config = dict(
    vocab_size=8192,
    positions='learned',
    attn_scale=0.125,
    bias='all',
    init_std_qkv=0.0312,
    init_std_o=0.00571,
    lr_head=0.00266,
    warmup_steps=225,
    doc_mask=True,
    max_steps=15817,
)
Each number is 128 + 32 x the weight over the matrix's rms, rounded and kept within 0 to 255. Layers, rows and columns count from 0.

# layer 4 MLP up, 704x256, rms 0.116, rows 97-100, columns 128-255
[[168 112 136  89 129 126 111 146 114 143  95 137  75 162 130 151 198 125 180 171 167 132 132 145 156 127 114  49  69 162 127 188  78 146 133  61 139  87 163 161 127 121 107  97 160 129 130  87  57 115 117 103 140 158 120 120 106 153 111 113  99  73 128 124 131 132 123 153  91 150 137 137 136 158 109 135 147 172 108 134  16 120  83 141 111 120 140 117  87 163  79 152 194 137 138 105  91 168 193 143 120 146 143 124 169 161 171 162 142 130 139 167 134 151 150 107 109 148 107  86 110  99 120 119 116 112  98  80]
 [149 101 173 130 126 128 135 182  46 193 107 163 124 173 109 167  97 120 169  93 184 153 124  81 125 133 159 114 114 143 178 185 196  41 117 163 147 165 123  99  80 131  90 133 121  93 137  65 153  88 123 152 162  83 156 165  80 143 144 139  86 253  77 132 105 118 138 127 110 138 116 160 103 127  86 154 105 138 119  87 154 123 145 126 165 169  84 164  43 110  61 189  92 138 127 153 166 139 205 147 123 171 114 109  75 127 139 107 131 156 135 143 128 112 145 174 114 111 184 121 188  68  74  82 134 119 101  94]
 [148 130 139  95 179 138 138 123 109 174 111 109 125 156 122 117 151 104 135 144 119 172 117  62 143 109  67  67 142  99 143 177 158 112 135 198 110 113 117 183 127  74 152 171 117  90  85 217 131 147 218 214 183 115 141 119 163  67 184 141 172 111 102 105 138 111 163 103 108  94 115 149 151 174  92 126  97  68 118  91 202 169  77 155  60 137 100 108 136 125  92  57 184 149 119 144 136 109  55 163 172 107 109 114 132 130 132 125  95 104 125 183 192 125 139 125 112  74 110 156  85  72  92 136 134  64 132 147]
 [113 143 158  68 159 116 111  39 129  78 154 152  62 112 130 124 145 122 152 146 107 117 134 120 173 118  95  70 171 107 163 129 164 140 137 118 139 113 154 131 168 123  96 125  89 146 136 180 171 172 179 153 147 113  64 186 135 128 156 149 167  97 165 122 158 147  98 104 108 166 142 125 144 127  69 166 108 124 118 133 139  87 115  84 125 130 175 137 126 131  99 131 149 154 117  62 107  75  94 104 121 121 121 212 121  96  96  82 137 128 203 171 117 136 132 110 141 164  95  78 123 141  82  59 105 155 138 182]]
# layer 4 MLP down (transposed), 704x256, rms 0.113, rows 97-100, columns 128-255
[[133 195 129 118 113 109 100 103 131 113 106 100 158 137 113 116 146 138 149 174 157 109  85  94 132 127 133 160 135 147 117 163 137 141  96 119 158  96 114  66 169 152 132 148 125 113 146 113 142 104 127  68 113 136  93  98 153 118  73 137 148   5  78 108 161 141 170 108 167 188 115 200 156 105 110 148 165 164 167 205 149 138 177 129 137 137  54 151 113 125 152 171  79  86 124 122 144 122 142 115 111 118 150 184 222 132 153 128 140  89 128  68 158 149  79 161  81 163  97 113  86 157 164 123 115 174 138  98]
 [114 129 141 128 150 147 114 142 145 129 176 119  61  98 155  73  78  66 112 142 125 125 116  71 110 149 129 116 174 126 112 101  93 136 165  48 149 148 131 152 115  71 150  79 144 176  98 177 110 209  50 142 101 142 142 131 104 126 191 106 117 251 149  89 115 126 145 116  83 113 129 123  75 132 165 134 135 134 185  86 153  96 227 115 150 109 152 148 125 146 143  91 111 149 173 147 123  81  99 160  86 107  81  49  84 135 144 139 141 126 110  91 171  56 113  91 132  67 160  83 158 122 141 142 111 195 133 152]
 [197  81 158 138 119 169 195 106  87 182 114  95  96  92  90 140 166 120 135 175  80  62 100 125 124 127 160 132 134 105  85 125 198  99 151 225 103 200 123 121 131 117 131  69 137 115 138 132 134 135 158 182  51 122 148 115 126 101 130 148 166 125 205  81 116  86 122 169 123 169 172  35  36  50 143 170 129 151 161 140 169 137  95 111 210 133 170 150 109  91 129 143 152 132 140 152 146 146 174 100 109 109 100 164 112  93 137 119 121  85 105 144  87  85 187 124 134 168  82 238 120 139  43 156  74 148 119 145]
 [106 144 116 104 129  86 153 139 138 131 119 101 180  82 121  87 112 154 114 135 141 128 125 107 146 116  91 156 152 108 179 107  93 164 170 112 151 126 140 130 136 196 126  86 101 128  90 115 164  71  86  84 138 138 116  89 143  88 127 107 116 138 192  93 172  99 174 153 119  82 147 124 108  99 100 143 137 143 107 111 173 102 158  88 122 183 140  94 177 218 101 114 101  60  95 124  73 134 155 108 159 136 110  80 149 121 118 149 135 100 152 127 136 107 126 112 107  78 151  91 165 127 172 171 140 188 142 123]]
# layer 4 MLP gate, 704x256, rms 0.12, rows 98-100, columns 128-255
[[158 135 159 109 122 131 107 169  43 205 111 167 119 157 182 126 125  86 142 123 153 114 147 114 165 127 135 106 156 179  85 148 114 105 179 167 145 179 127  88 111 107 151 161 182 112  90  58 107 116 102 158 182 122  77 107  87 204 158 137 124 180 157 115 135 136 149 152 160  74  66 141  81 166  34 193 131 198  57  83 150 110 174 147 161 123  82  88  93 139  84 119 128 138 146 112 126 202 181 158 132 170  65 161 102 134 177  81 131 179 189 102 106 161 132  48 156 164 117 130 134  70  94 138 163 100 111  68]
 [149 106 120 160 138 110 212 133  84 143 112 105 195 104  82 159 143 132 132 137  93 153  98 137 131 146 183 108  31 129 126 120 135  97 104 138 137 103 108 136 128 176 112  54 165 118 106 103 175  49 112  30 109 114 148 122 183 128 132  72 126 100 148 154 109 123 135  96 148 184 100  67 136  97  69 142 207 135  71 122  82  64  73 131 208  97 220 139 170 115 136 182 144 117 149 196 106 142 203  74 182 117 118 211 126 124 171 131  77 173 192  18  35 122 148 175 138 186 100  81 148 126 108 131 132 125 125 125]
 [158 109 136  97 156 157 145 150 141 101 150 144 122 122 117 124 111  95 138 127 100 149 134 128 150 128  64 126 111 117 152  88 193 154 142 100 169  84 118  99 143 170 114 125 110 176 151 176 162 117 187 154  84 145 115 178 100 117 196 120 167 112 146 134 156  90  85 105 158 123 196 161 125 117 104 113 133 129 136 135  95 150 115  91 133 136 186 123 110 120 129 138 132 155 129 137 135 119 142  80 122 114 122 155 144 147  78 102 109  64 132 129 131 151 132 126  71  94 109  94 135  86  89  90 157 163 136 120]]